Weights of a small transformer language model.
Size: width 320, 5 heads of 64 (1 for keys and values), vocabulary 8192.
Architecture: RMSNorm before each block, rotary positions, no biases in attention or MLP, tied embeddings.
Training: a variant of Muon for these matrices, 502M tokens.
Each number is 128 + 24 x the weight over its row's rms, rounded and kept within 0 to 255. Layers, rows and columns count from 0. The size above them is the row's rms in percent of the matrix's.

# layer 3 MLP gate, 1280x320, rms 0.0397, rows 228-262, columns 64-127
size [ 86 105 105  92 106 102 102  96 106 102 105  98  96 114  99  95 103 101 102 106 101 106  95  92 102  99 106 102 104 103 108 104  94 110 110]
[[ 68 146 174 129 102  97  95 152 136 113 140 109 166 150 126 131 148 181 125 138 129 118  81 128 130 110  85 139 113 126 150 107 137 107 100 158 138 187 127 125 198 108 156 130  82 119 115 125 165 131 134 173  95 105 157 137 123 129  97 157 106 102 153 131]
 [142 131 142  96 122 133 150 163 138 141  99 135 125  89  92 156 127 112 105 140 116 117 116 143 123 170 135 152 141 135 103 132 140 106  98 118  82 149 152 104 129  85 131 160 100 103 108  99 145  89 112 115  95 185 128 102 137 116 108 123 148 145 121 128]
 [142 159 117 151 183 184 139 141 125 117 130 130 124 142 102 107 155 137 128 122 106  96  93 142  90 169  58 131 125 138  79 125 121 109 150 122 154 136 141 104 146 158  95 146 135 120 134 187 116 127 120 158 111 126 139 103 129 101 138 131 154 129 117  91]
 [138 176 136  91 135 162 120 140 117 134 152  86 136 140 142 115 112 138  83  89 114 130 124 163 114 146 118 126 162 153 135 106 128 155 156 148 115 120 163 107 117 158 117 128  62 155 167 111 133 107 143 147 113 128 148 117 165  76 115 122 106 121 133 145]
 [120 116 137 126 153 106 140 109 107 153 142 174 149 165 138 136 135 155 149 117 123 140 111 100 142 100 119 142 144 105 145 159 109 142 102 119 124 116 148 116 127  91 155 118 144 160 128 165  92 132 164 122  97 140 107  99 149 103 128 127 175 125 118 139]
 [ 77 125 164 148  95 151 118  99 105 144 122 172 164 105 141 108 129 106 101  99 105 101 125  94 143 136 143 110 121 114 135  99 105 104  87 189 127 137 133 124 127 124 127 165 143 117 137 126 161 124 147 103 113 135 147 128 141  76 191 148 127  92 118 114]
 [127 155 168 139 154  82 127 147 146 148 135 138 120 142 119 131 109 142  94 159 155  81 120 162 102 105 148 147 115 147 120 133 116 132 125 161 155 125  97 109 112  83 130 108  96  97 128 148 137 160 148 105 106 123  93 157 149 148 123  96 140 111 142 115]
 [152 112 136 126 133 115 111 111 161 137  96 101 126 164 100 105 102 126 113 125 113 131 167 141 108  99 151 110 114 134 131 184  60 105  92 178 159 184 181 101 139  80 122 111 143 103 123  76 123 113 117 101 114 121 143 134 120  73 155 144 120 136  89 137]
 [152 188  95 146 156 103 168 104  75 106 141  95 126 102 139 158  96 110 145  83 128 111 106 110 107  99 103 156 119  71 131 131 140 160 101 141 137 132 122 138 151 157 129 135 137 122 118 129 146 147 109 169 167 150 134 125 126 137 138 120 123 186 131  91]
 [104 155 152  77  89 140 134 102 115 145 150 126 159 102 140 108 112  91  81 134 153 214 138 136 178 116 103 157  81 127  95 101  96 125 146 116 101 168 165 131 144 157 125 117 114 182 102 163 127 113 158 123 156  96 116 164 136 142 121 144 161 134 129 120]
 [126 133 115 132 150  97 176 120 130 132 145 103 101 131 146 132 136 132 136 133  89  96 139 137 133 128 161 140 144 120  77 128 120 139 137 129  75 170 142 135 131 122 152  77 174 134 120 178 136 140 124 132 107 145 165 119 147 114 182 126 136 139 149 115]
 [168  81  85 146 142 110 140 120 136 134 122  62 154 121 133  95 138 150 147 181 152 152 146  91 142 118 133 119 121 148 106 112 127 125 122  85 138 111 135 121 122 136 110 161 180 126 104  81  93 104 142 124 143 176 143 144 147 103  64 102 118  89 157 146]
 [132 160 146 150  90 133 145 136 100 113 140  87  83 147 133 143 170 178 112 137 119 106  82 162 109 176  86 129 123 133 103 132 137 124 130 133 114 103 138 144 130  98 145 114 171 115 112  96 131 100 167 103 132 146 150 150 143 147 138 108 124 139 149 133]
 [152 151 153 115 141 145  99  91 128 144  92 130 153 168 111 105 145 130 136 180 118 130 138 112  55 137 126 127  99 154  90  89 122 149 182 128 177 112 159 117 148 136 131  94 139 106 124  81 111 123  93 126 124 122 145  76 125 143 121 155 145 127 100 133]
 [ 89 119 128 120 127 142 138 104 131 123  91 133 121 140 120 118 151 121  88  79 144 119 116 129 134 140 160 122 117 137  99 123  95 131 166 102 149 143 117 109 124 144 154 140 140 109 147 110 133 158 101  77 136  60 151  98 102  92 118 104 170 143 142  89]
 [ 95 105 149 118 177 121 159 125  96 113 138 105 165 131 140 119 139 237 145 114 139 132 105 110 131 158 166 110 113 124 105 108 116 126 119 115 164 148 154 102 130  81 113 121 162 127 130 113 162 148 166 149 174 116 119 118 118 124 115  95 141  61  97  88]
 [155 129  94 109 133 140 152 124 156 149 155 134 157 118 126 107 115 119 122 136 117 105 126 110 121 164 123  92 119 113 119 111 169 138 137 107 125 162 107  95 142 112 153 131 174 109  84 169 118  86 156 111 109 129 140 141 118  78 134  98 130  76 141  81]
 [119 103 125  86 160 159 115 150 148 156 154 116 131 121 177 145 123  85 124 144 164 146 132 122 150 134 144 162 138 126 151  93 127 114 154  94 120 120 101 122 126 136 147 147 145 131 147 148 137 157 124  63  97 152  73 145 125  98 124 134  91 103 138 145]
 [154 143 126  97 127 166 102 102 102 126 149  95 122 130 130 124 103 122 106 106 149 157 147 106 158 166 157 110 140 132 123 105  93 120  85  77 150 165 150 102 138 120 148 126 113 168 152 115 180  96 162 170 121 147 100 140 122 138  88 135 135 150 102 149]
 [133 125 162 181 144 144 110 128 118 111  89 129 122 122 108 147 115 155 126 131 118 117 147  87 122 137 148 145 139 156 134 114 148  98  85 125  96 118 134 117 129 170 119 156 161 104 113 129 167 128 126 120 147  93 123 129 150 133 100  79 125 144 130  81]
 [141 111 110 139 123  78 130 124 123 173 136 126 113 112 129 134 187 128 146  63 149  69 194 142 143 116 158 121 142 164 125 161  73  81 111  74 134 156 170 104 146 111 130 105 147 101 102 162 124 151 145 111 140 132 147 115  98 163 123 176 140 105 168 127]
 [108 123 154 162 122 130 168 102 150 107 123  98 147 153  84 146 110 107 104 115 134 107 108 119 105 100  99 168 159  94 113 146 120 119 120  99 160 127 158 105 139 124 121 127 115 121 136 121 129 100  92 103 117 101  98 114 182 149 111 120  61 125 139 112]
 [151 120 159  99  88 137  88 144 137 109 152 114 110 146  73 160 114 159 143 111 109 136 112 141 127 148 149 112 133 151 122 126 126 123 123 138 103 143 141 116 100 150 159 142  91 156 131 131 120 157  98 139 109 184 159 115 125 166 137 123 130 113 115 132]
 [124  97 118 151 141 107 115 149 127  78 106 171 122 113  97 130 139  86 110 147 187 141 110 139  88 141 143 157 115 111 141  86 119 161 110 143 188  82 138 164 108  94  74 116 100 109 131 123 108 115 148  88 184 134 137 139 128 129 155  95  74 104 131 165]
 [ 91 124 157 171 139 144 111 132 145 110 103 171 135 141 173 130 129 197 115 157 112 144 123 125 139 132 146 106 169  90 140 108 129 148  83 118 109 116 107 141  95  90  98 175 140 145  90 178 130 145 114 156 117 128 130 118 167 145 151 119 123 158 124 156]
 [141 150  97 122 129 166 111 137 145 124 151 147 108 150 125 131 106 101 102 134  83 127  68 130 106 107 139 174 129 114  84 104 123 168 140 111 147 119 105 123 138 119 138 149 110 139 142 107 157 150 137 120 147 189 122  89 118 120 142 156 132 130  69 134]
 [126 127 128 146 177 140 130 107 134  99 107 125 184 154 114 144 134 132 118 152 118 151  87 127 122 127 133 113 123 150 113 114 124 130 166 131 158  98 125 149 153 139 111  97 117 119 141 132  99 159 100 167 146 141 119 149 129 145 108 125  89 110 159 145]
 [108 152  94  97 105 115 119 115 150 122 124 142 137 106 103 143 119  95 117 140 104 166  81 101 126 118 110 101  57 109 101 142 119 155  86 100 132 148 136 147 125 119 106 138 139 104 105 113 106 161 127 154 114 125 123 140 120 180 131 176 110  93 147 113]
 [160 117 125 146 118 127 132 135 147 119 169 188 137 136 120 129 124 101 120 121 159 145  77 135 120 121 140  90 160 113 151 149 142 152  95 168  90 124 161 120 112 101 185 120 129 132 125 145 128 152 120 120 125 119 123 100 148 109 128 129 132 118 130  94]
 [141 136 128 121 163 110 158  87 155 127 147 135 133 167 111 169  92 144 112 155 186 125 142 151 100 141 118 145 159 133  98  95 143 167 138 121 109 103 152 109 130  95 130  75 103 128 101 154 142 110  82 138 146 180 119  80 139 135 132 119 125 140 145 176]
 [ 96 130 117 119 130 133 146 122 123 143 112  75 120 116  90 163 134 169 121 139 157 106 143 145 114 132 117 142 127  69 143  80 131 128 100  96 133 134 146 115  90 101 147 154 117 135 152 128 138 126 137 121 149  93 107 141 114 108  96 184 113 107 129 128]
 [129 126 124 139 135 154 132 141 146 106 104 120 102 162 135 161 130 124 143 145 180 133 133 110 112 129  76 124 140 133 137 146 101 175 118 130 154 130 146 150 140 127 113 127 140 167 124 112  99 135 113 168 124 123 137 136 184 168 133 107 152 158 131  94]
 [166 151 134 133 150 134 161 152 145 144 151 125 130 106  79 148 163 129 120 166 152 108 140 146 113  92  96 136 133 133 113  90 144  86 119 152 158 150 164 153 132 116 174 162 124 127  94 140  93 115 103 137 143 119 104 167  89 102 113 141 130 123 103 140]
 [ 96 105 106  97 145 171  76 127 157 131 149 114 108 146 151 130 142 130 128 101 123 111 155 136 123 104 150 154 104 115 126 151  99  87 121 147 124 154 153 112 137 161 117 159 133 170  79 101 106 129 167 130 125  95 155 130 130 143 135 110 198  94 127 140]
 [110 106 102 116 122 155 166  92 153 154 144 162 139 100 118  85 146 119 163 135  94  84 121 119 149 154 128 121 107 126 158 122 115  95 153 146 128 153 142 183 107 108 133 130 112  77 127 132 138 135 120 166 107 104 132 130 118  91 101 113 151 112 112 127]]
# layer 3 MLP up, 1280x320, rms 0.0396, rows 228-262, columns 64-127
size [ 88 102 100  95 101 102  98  95 103 103 104  92 101 110  97  96 105  97 102 103 102  96 100  92 102  94 107 100 100 105 105 105  97 105 104]
[[152 126 135 123 143 115  75 174 119 140 130 133 144 112 136 128 132 151 119 118  97 102 161 119 134 142  89 131 154 134 132  91 122  93 102 114 102 167 168 105 120 127 114 150  90 136 119 102  88 112 151 161 144 143 138  70 119 106 156 124  86 136 127 134]
 [114 140 132 103 114 130 137 126 161 140 164 128 123 113  70  92 113 119 109 135 145  98 187 109 158 151 136 141 145 126 123 113 175 156 115 105 161 133 132 117  79  99 108 116 107 106  95 141 132 123 132  73 114 112 134 103 162 117 143  97 141 130 135 162]
 [124 122 102 109 119 134 119  73 106 129 124 138 113 109 161 128 119 124 114 123 160  98 172 109 139 103 109 131 138 154 163 197 135 131 160 107 142 171 105 142 164 121  91 142 176 114 161 145 184 134 162 122 131  94 108  96 130 118 123 133  79 114 133 124]
 [135 152 142 135 192 150 167  92 122 160 126  66 129 143 110 156 131 142  90 107 147 164 136 129 153 168  92 120 125 119 135 159 170 150 145 109 108 159 138 103  55 160 139 187 150 184 145  93 150  66  92 113 117 150 124 166 154 164 122 134 113 141 132 112]
 [107 198 112 130 173 133 115  67  94 169 124 108 156 126  99 155 140 140 111 114 163  70 138 118 162 145  90 156 115 122 127 106 127 123  88 145 142 175 169 124 115 146 109  89 101 148 112 156 145 145 142 147 134 153  88 157 137 121 112 109 121 130 119 131]
 [127 175 114 111 151 181 130 145 103  92 134 128 158  74 160 140  78 107 103 182 133 123 155 125 142  82 137 121 100 125 105 110  92  88 116 144  94 136 134 185 114 161 126 141 103 113 116 140 105 129 139  83  95 160 119 139 133 121 113 141 102 130 156 120]
 [148 170 109 177  99 154 128  94 147 185  56 143 116 111 118 109 111 105 125 153 136 148 151 154 139 138 113 127 124 138 110 146 155 158 159 105 125 133 148 107 134 103 144 142 145 127 161  89 161 120 115 160 111 167 107 119  84 140 116 125 103 141 138 115]
 [128 118 118 143 167 145 163 153 105 107 158 111 105 105 171 121 157 109 109 125 154 152 136 132 169 175 127 159  90 102 157 140 119 139 109 162 100 155 100 157 117 169 155 135 118 100 109 125 142 122 160 186  86 148  93 129 149 147 155 117 154 132 106 149]
 [152 172 138 130 120 137  93 127 146 119 119 167 162 144 114 102 110 145 143 162 189  99 115 117 137 120 128  99 100  88 124  89 167 186 110 162 201 118 136 147 138  81 139 102 140 118 121 166 150 118 133 114 154 108  98 146  94 125 128 114 128 129 121 134]
 [118 124 102 131 127 122 168  90 117 144 119 117 146 163 126 115 116 134 141 111 136  97 151 156 123 133 100  71 103 171 130 129  99  97 117 123 148 127 134 155 140  92 125 131 114 132  90 141 143 124 132 134  71 123 140 176 157 146 110 119 133 141 163 108]
 [121 102 132 120 121 115 175 141 138 111  94 116 140 116 117 116 129 111 153 135  86 150 117 138  87 167 133 128 143 122  69 111 147 149 113 134 104 149  79 109 169 149 131 127 123 127 111 150 117 147 139 145 138  92 123 122 134 170 129  88  99 127 162 107]
 [182 160 118 139  79 127 151 122  98 123 146 134 107  98 156 131 111 129 108 133 132 138 143 153  92 120 118 150 103 100 135  99 105 188 116 162 143  84 109 117 113 139 105 136 140 162 118 160 123 134 139  97 134 127 118 131 156  85 124 165 132  97 102 113]
 [109 105 108  97 143 177 114 113  89 114 137 175 153 103 141 151 117 103 162 102 144 125 120 150 154 163 137 155 141 136 121 151 143 131 139 105 125 139 158 134  75 141 120 140 195 119 109 129 115 145 119 160 171 110 132  99 135 118 102 150  86 104 143 135]
 [157 116 133 118 152 164 129 118  91 171  98 135 134 158 121 135 155 112 121 162 145 139 188 165 143 184 138  91 139 134 159 111 147 143 147 126 130  76 119 115 134 149 121 120 115 127 107 139 124 134 108 109 118 108 142 152 110  87 115 103 191 175 127 155]
 [ 91 147 123 148 123 125 164 139 157 118 102  96 151 117 103 117 103 142 142 122  93 121 174 163 136  89 142 124 117 125 152  95 137 115 153 130 116 113 104 154 108 158  79 126 132 141 150 124  67 149 127 137 159 138 183 133  88  95 146 149  81 132 114 147]
 [172 126 107  86  96 105 127 178 122 130 108 164 110 107  85 127 161 168 178 115 131 154 149 174 113 101 139 108 127 108 109 128 146 131 134 147 111 138  98 152 147 137 152 122 136 158 117 153 108 138 109 185 117  91 120 124 107 142  76 165 182 117 121  58]
 [164 151 138 150 126 152  63 179 107 147 102  96 118  97 148 121 153 103 108 132 112 104 106 142 141 115 108 121 143 105 121 125 140 172 139 138 144 107 135 118 110 142  90  91 155  95 134 137 149 171 171 103 110 161 146 147 111 134 121 146  97 122 109 115]
 [105 134 107 108 115 126  82  81 143 120 132 120 137 118 184 120 225 128 135 107 193 118 167 183 136 148 101 103 153 130 133 116 124  95  76 136  70 157 134 149 150 100 156 128 104 137 106 108 126 123 136 124  92  86 133 148 117 132 123 139 103 112 132 133]
 [131 133 137 132  80 124 108 117 164 154  99 117 108 101  80 117 122 130  88 127 124 187 145 164  94 160 116 100  83 159 124 103 130 103 101  92 123 122 146  96 127  76 166 131 122 161  72 140 136 160 129 156 158  99 121 110 112 105 116 120 140  87  81 122]
 [ 72 160 144 106 126 111 156  87 100 147 124 147 116 161  90 153 106 127 163 135 136 186 146 129 118 139 160 110 113 149 123 137 124 153 133 134 136 111 124 129 150 120 132 105 126 124 136 162  90 151 159 110 130 143  97 134 126 130 146 124 122 156 166 113]
 [ 80 137 114 109 144 133  94 114 135 149 153 133 100 163 175 116 164 145 124 167 156 117 117 130  84 107 101  91 153 116 174 138 111 103 116 184 128 148 157  96 136 150 124 118 133 135 132 124 115 115 149  86 129 127 145 163 133 173 144 110 139 135 122 132]
 [152  96 147 132 138 107 120 105 128 103  81  53 101 146 164 133 105 136 107 142 161 144 112 137 134 110 130 127 158  86 143 128 139  92 128  85  72 124 108 100 146 101 101 146  92 115 133 135 160 155 146 155 152 100 157  97 109 138 133  98 140 145 132 117]
 [152 111 152 152  75 132  93 165 136 138 118 158 163 139 120 144 118 146 138 131 140 115 101 119 121 183  79 130  85 105 116 104 113 117 193 164 134 161 112  99 141 142 142 147 129 119 119 142 126 163 121 107 121 107 137 137 109 116 126 182 113 137 110 138]
 [156 148 113 136 136 108 139 156  92 132 142 125 143  91 132 110 134 136 126  97  98 100 101 138 127 149 123 179 167  85 114 131 122 101 138 131 103 119 118 109  96 139 126 126 127 128 160 146 110 137 104 145 113 141 129 137 139 186 105 133 187 112 139  86]
 [154  63 151 180 143 124  92 147 123 105 123 134 145 118 107 127 201 125 112 102 109 118 155 154 148 154 154 110 168 146 165 121 107  94 107 158 114 121 126 134 120  95 128 187 144 128 120 176 113 125 137 112 143 130 130 175 122 177 107 128 167  86 127 133]
 [107 132 177 141 112 106 132 115 121 106 131 134 130 136 142 121  75 140  71 126 104 139 145 115 113 113 112 122 148 129  98 108  87 115 126 139 122 147 110 127 142 104 134  83 122 173 137 165  88 158 134 122 135 118 161 113 187 126 136 149 130 134 151 117]
 [138 157 122 157 114 145 192 106  97 119 141 151 144 144 105 140 102 138 159 139 116 152 145 140 130 118 134  83 167 120  97 181 117 106 165 122 128 142 113  96 134 157 155 144 172 129 146 134 128 115 144 124 128 107 108 109 100 120 149 120 135 133 132 112]
 [168 143 117 138 129 100  88  98 109 142 127 149  94 108 162 120 153  96 131 109 111 145  98 148 145 150 150  89  94 141 110  98 162 109 102 123 149 120 103 126 124 129 153 124  84 173 122 130 119 147 166 117 180 106 118  59 173 139 164 106 133 153 141 116]
 [152 138 129 138 155 175  68 205 114 123 167 119 176  65  91 121 145 135 167 146 132  93 102 142 101 147 127 121 142 116 137 132 114 127 145 106 100 139 149 155 173 124  99 122 146 165 110 138 150 157 100 143  91 107 126 121 112 130 175 147 158 152 142 132]
 [107 129 136 139 191 101 125 127 158 160 128 163 149 135 123 135 122 136 151 104 142  84 136 129 124 114 142  73 124 152 156 128 139 150 112 120 164 118 134 149 138  92 131 154 148 120  94  78 108  60 146 165 153 132 114 129 139 151 137 100 117 103 127 130]
 [129 140 110 128 108 115 119 197 158  98 125  93 137 152 147 115 158 158 109 139 128 154 114  99 146  64 101  78 169 118 124 107 118 105 128  88 144 111 123 140 141 133 125 139 112 170 169 181 151 129 133 178 144 148 123 125 113 178 135 157 140 103 144 137]
 [128 119  92 104 127 157 124 140 110 100 138  86 134 158 132  90 144 109 125  87  77 118 135 141  98 140 159 118  92 135 105 132 149 107 151 122  97 109 157 129 171 148 116 147 143 117 113  92 124 119 146  89 148  83  87 153 102 129 112 157 110  94  99 128]
 [105  97 163 120 116  97  91 123  93 125 158 200 117 112 129 149 130  92 171 104 131  81  74 153 125 143 138 121 134 170 133 147 137 150  95 106 136 148 154  96 120 130 117 128 132 135 131 106 130 105 128 103 103 131 139 150 153 147 113 113 148  79 170 157]
 [ 98 134 153  74 110 124  87 139 152  73 104 110 162 126 176 150 151 107 115 106 129  87 153 142 139 111 193  99  79  77 129 123 106  86 148 148 157 138 131 100 113 114 163 137 148 122  98 113 125 120 191  99 123 110 150 173  91 137 121 125 158 165 146 111]
 [148  96 115 140 103 148 128  86 100 156 109 146 131 131 111 106  98 119 150 167 120 119 136  89  94 125 148 132 140  99 131 111 120 152 142 139 126 157 143 163 106  86 135 126 135  57 121 114 131 142 110 179 106 146  99  90 130 131 135 123 123 156 108  85]]
# layer 3 MLP down (transposed), 1280x320, rms 0.0396, rows 228-262, columns 64-127
size [ 93 104 103  90 101 102 101 100 103 101 104  97  99 107  98  98 104 101 102 102 102 103 101  95 101  97 105 100 100 103 101 103  99  99 104]
[[101 177 113 136 130 167  84 112 119 130 150 116 144 196 114 120  99 155  88 147  52  87 114 146 143 141  87 152  97  72 141 112 127 106 156 127  84 132  83 145 143 103 118 148 131 147 102 160 147 163 158 136 124 131 101 132 114 103 138 122 127 162 106 136]
 [132 107 114 108 107 107  78 131 128 128 119 142 129 131 105  95 146 108  84 130 125 103 136 117 160 153  86 149 120 130 137 152 137 166  80 134 121 144 135 104 150 146 102 128 139  94 103 110 119 104 102 135 119 129 124 115 130 121 145  95 120 112  85 177]
 [ 56 155 106 109  95 152 161 152 173 157 174 164 115  63 152 132  92 143 112 163 158 113 150 134 154  86  88 127 154 108 151 174 140  77 121 114 124 120 132 164 147 118 182 129 100 136 162 112 147 157 143 150 161 128 107 141 149 106 107 173 146 107 136 138]
 [147 147 158  75 127 126 105 123  93 140 120  98 118 151 112 135 152 113 118  81 106 150 119 113 140 139 102 157 123 151 156 138 124 162 124 108  99 123 170 112 108 108 182 108 115  91 118 139  86 113 166 145 142 112 119 150 113 147 174 110 106 162 118 141]
 [179 142 117 101 154  75 143 116  64 106 134 125 133 136 106 147 122 152  77 146 143 135 181 130 159 149  92 149 117 142 131 165 117 126 115 144 102 134 173 168 159  95 153 106 115 124 122 140 144 149 101 134 123 175 121 109 128 105 128 156 104  52 158 126]
 [111 165 115  92 134 134 106 142  95 122 110 118  72  96 147 156 146 132 133  86  83 129 155 134  97 123 167 119  60 112 136 119 132 140 104 145  78 133 119 180 129 119  82 135 131 136 139 105 132 149 122  91 149 154  97 145 117 164 128 111 122 120 139 101]
 [149 114 148 173 113 148 111 141 173 219  98  76 127 109 122  70 128 125 157 135 139 110 141 154 119 144 149 125  70 106  79 156 144 153 122  67 127 126 118 153 122 143 134 169 121 143 172  89 134 149 153 143 117 148  86 144 106 117 132 153 132 166 147 172]
 [125 166 119 161 108 152 188 112 150 114 124 148 184 163 137 164 115 131 130 147 139 144 109 172 130 100  96 149  87 140 139 128 181 106 141 130 144 106 135 132 132 141 122 109 129 167 150 148 126 181 102 167 119 143 103  95 126 120 127 120 118 125  94 155]
 [118 145 154 104 133 120 114  97 163 154 144 106 144 150  56 140 170 112  91 146 129 115 154 114 118 132 158 125 133 185 135 118 154 101 139  94 124 122 140 147 107  83 133 112 112 135 149 162  94 152 118 132  94 117 110 124  85 179 125 109 103  94 152 144]
 [156 170 125  84 124 134 178 134 134 114 159 113 116 144  83 126 110 137 113 110 128 135 142 173 111 171  94 123  77 134 117 100 115 126 150 155 152 151 180 143 143 168 113  99 116 157 127 138 130  94 127 173 118 128 127 138 135  76 159 152 123 137 139 138]
 [ 89 124 154 139 140 165 152 165 155 154 120 100 149 130 152 123 140 118 152  74 111 109 121 101  80 117 126 143 155 123  93 106 151 151  99 161 128 135 104  73 152 128 120 101 158 122 140 149 150 111 107 153 125 119 100 118 142 145  93 104 151 100 118  99]
 [157 158 114  84 178 145  77 146 156 129 143  95 141 155 100 149 100 143 148 175 163 127  79 156 132 133 105 146 166 114  85 136 129 170  89 171 115 128 122 143 126 163 133 129 133 126 133  96 122 151 134 112 133 149 100 126 117  88 147 140 185  73 132 119]
 [103 113 120 111 158 135  88 121 118 137  94 148 135  84 124 152 118 146 125 117 101 118 128 117 137 163 166 168 105 131 146 138 138 136 125 164 127 176 152 139 137 132 121 178 140 132  93 105 138 179  61 156 130 178  92 122  93 122 109 152  96  81 125 145]
 [140 116 124 134  94 147 179 114  63 168 121 138 191 142 165 127 116 135 111 159 133 126 173 110 113 153 142 167 109 128 179 124 119 142 133 103 136 116 137  89 156  91 124 106 139 123 157  98 159 162 102 114 115 129 158 133 131 146  97 122 140 155  89 113]
 [117 134 144 102 158 112 133 137 119 179 150 143 113 149 157 122 104 131  95 118 103 158 140  86 155 168 108 155 113 116 115 129 142 122 132 141 141 135 135 139 102 121 125 127  92  83 164  97 122 130 115 132 106 151 128 141 159 105 147 127 164 124 120  79]
 [125 132 145 178 108 135 113  97 134 119 155 146 130 147 140 138 142  89 122  41 161 140 121 108 160 112 117  93 127  95  95 131  93 167 121 134 146 152  86 148 145 143 160 155 173 103 124 151 135 150 103  96 109 145 143 117 121 149 131 139  99 127 157 159]
 [144 101 159 143 149 103 104 147 114 113 115  99 135  63 135 108 128 149 102 106  96  96  97 128 133 144 119  92 137 112  88 116 127  98 164 150 126 109 107 108 160 153 103 122 137 151 135 137 131 131 117 146 127 116 152 110  95 136 133 147 131  98 140 145]
 [ 96 125 164 118 156 113 147 134 128 148 143 143 100 114  91 126 114 106 167 125  89 117 131 112  64 135 100 149 101 127 113 114  65 111 148 128 103 122 145 140  97 142 139 101 126 137 122 147 110 150 121 124 135 121 154 153 140 182 119 133 135 153 132 123]
 [155 134 127 115 154 112 120  87 135 129 182 152 113 140 166 148 128 144 113  91 111 157 147 173 136 137 155 126 116 138 115 166 112  92 130 134 127 134 130 134  98  82 141 156 122 183 115 121 165 117 118 143 121 108 131 139 150 139 169 146 104 113  93 190]
 [142 105 140 147 153 121 112 130  78 109 129 146 158 117  54 139 100 154 117 171 106 151 143 118 131  95 140 149 115 121  97 144 104  82 113 118 103 151 129 143 153 115 142 118 152 157 126 150  72  88 113 110 110 111  96 124 134 145 144 123 164 129 161 133]
 [156 142  99 112 103 127 206  94 116 118 165 115 112 120 152  72  92 131 129  75 105 151 109 122  98  88 164 123 138 107 161 151 126 122 140 101 136 132 125 143  96 125 145 126 124 129  93 151 117  99 125  68 118 159 139 114 123 118 127 120 129 128 124 162]
 [135 131 186 158 160 133 135 116 130 137 144  92 119 164 110 113 111 152 141 222 139 104 140 145 128  99 140 174 128 112 110 139 111 139 125 147 145 113 150  92 109 110 158 106 121 139 120 125 130 140 102 105 124 146  76 103 147 115 100 138 122 118 104 112]
 [118 161 113 163 142 173 144 142 110 156 146  88 177 106 128 145 133 119  86 142 117 104 144 121 121 109  99 146 113 123 129 137 118 115 131 103 122 111 151 116 189 104  84  75 134 103 159 128  88 135 132 119 115 155 138  85 144 109 121 115 107 124 159 159]
 [ 94 132 116 115 122 101 161 115 134 126 159 148 136 165 119 150 132 114 151 119 135  81 119 132 132 129 108 171 121 126 106  92 130 109 149 146 148 115 122  95 104 132  62 161 112 119 132 106 119 123 117  81 147 117 150 180 182 144 120  99 150  69 122 162]
 [139 111 143 167 171 113 171 119 125 131 136 110 136 151  77 132 121 164 163  39 124 112 183 153 112 106 123 164 143 136 147 124 101 109 127 110 111 116  95 161 126 131 130 122 128 131 101 127  93  99 166 150 111 137 129 110 123 126 135 124 134 152 127  94]
 [151  94 129 104 143 131 113 134 104  90 107 171 107 136 129 148 136 146 114 176  83 143 150 136 101 111 133 175 125 180 131  94 122  89 129 111 131 151 126 129  98 174 168  92 138 171 118 157 123 141 106  94 117 119 132 140 165 126 104 146 117 106 103 132]
 [130 121 103 143 128 133 132 122  95  88 113  99 106 121 133 116 135 166 172 137 117 179  87 109 129 146 158  89 144 108 111 147 121 111 172  93 113 111 119 115 120 143  84 174 140 124 125 120 133  99 127 139 129 149 155 159 114  98 161 108 121 133 133 123]
 [117 148 139 141 131 125 159 110 142 125 164 125  97 148 121 124 176 139 140 125  65 125 161 113 149 124  60 138 155 187 163 126 120 121 190 107 162 152 184 125 109 125 165 100 126 138 124 130 118 164 159  95 167 121 105 121 143 104 142 180 125 187 167 141]
 [154 114 108 135 103 138 149 126 138  82 169 115  90 117 136 116 150 140 154 105  97 116 120 119 125 158 132 137 146 140 164 160 119 114 106 121 101 110 170 103 139 110 175  96  90 111 129 117 107 109 120 111 111 127 127 129 138 122 143  89 104  94 115  87]
 [121 109 170 106 135 113 140 131 143 113 129 111 159 145 132 139  88 136 138 131 144 114  91 161  83 112 128 110 173 129 126 107 156 101 106 120 103 101 118 156 104 115 148 153 163 154  94 149 176  77  98 163 149 115 106 167  92 168 125 123 138 132 137 122]
 [109 140 165 104 163 144 116 109 147  87 155 118 148 117 116 109 135 122 130 184 104 142 105 101 122 142 120 156 142 110 123 126 144 149 110  98 127 109 176 144 160  72 126 164  97 153 186 142 120  75 123 146  76 130  61 105 101 174  85 163  97 103 153 128]
 [154 172  76 137 159 159 128 109 120  82 120 124 119 178 125 157 159 178 117 137 116 134 167 129  97 151 119 148  85 115 132 184 149 151 134 133 105 134 170 114 160 148 158 131 138 146 126 125 110 121 161 117 115 132 129 116  91 128 110 132 112 100 157 147]
 [141 106 122 145 122 152 117 108 150 160 113 107 131 107 104 111 146 146 145 123 139 121 103 139 139 106  96 143 125  56 109 144 151 128 121 148 111  87 134 114 126 143  94 142  79 150 129  88  74 138  89  87 126 105 122 132 107 151 114 157 141  69 163 169]
 [112 129 123 115 121 159 126 145 102 107 140 145 105 159 144 141 130 154 128 151  94 131 133 170 131 111 132 150 155  69 143 131 133  74 106 144 106 128 149 103  97 107  89 184 137 128  98 104 112 119 122 167 133 150 123 104 147 113 113 114 127 149 151 126]
 [139 134  93 137 183 151 154 123 129 139 138 158 115  83 129  94 115 149 150 169  74 152 123  99 164  98 167 136 174 114 145 163 105 109 138 105 123 147 134 152 149  96 128  91 142 119 116  88 103 124  90 173 100 119 126 154 165 147 127 133 140 172 141 122]]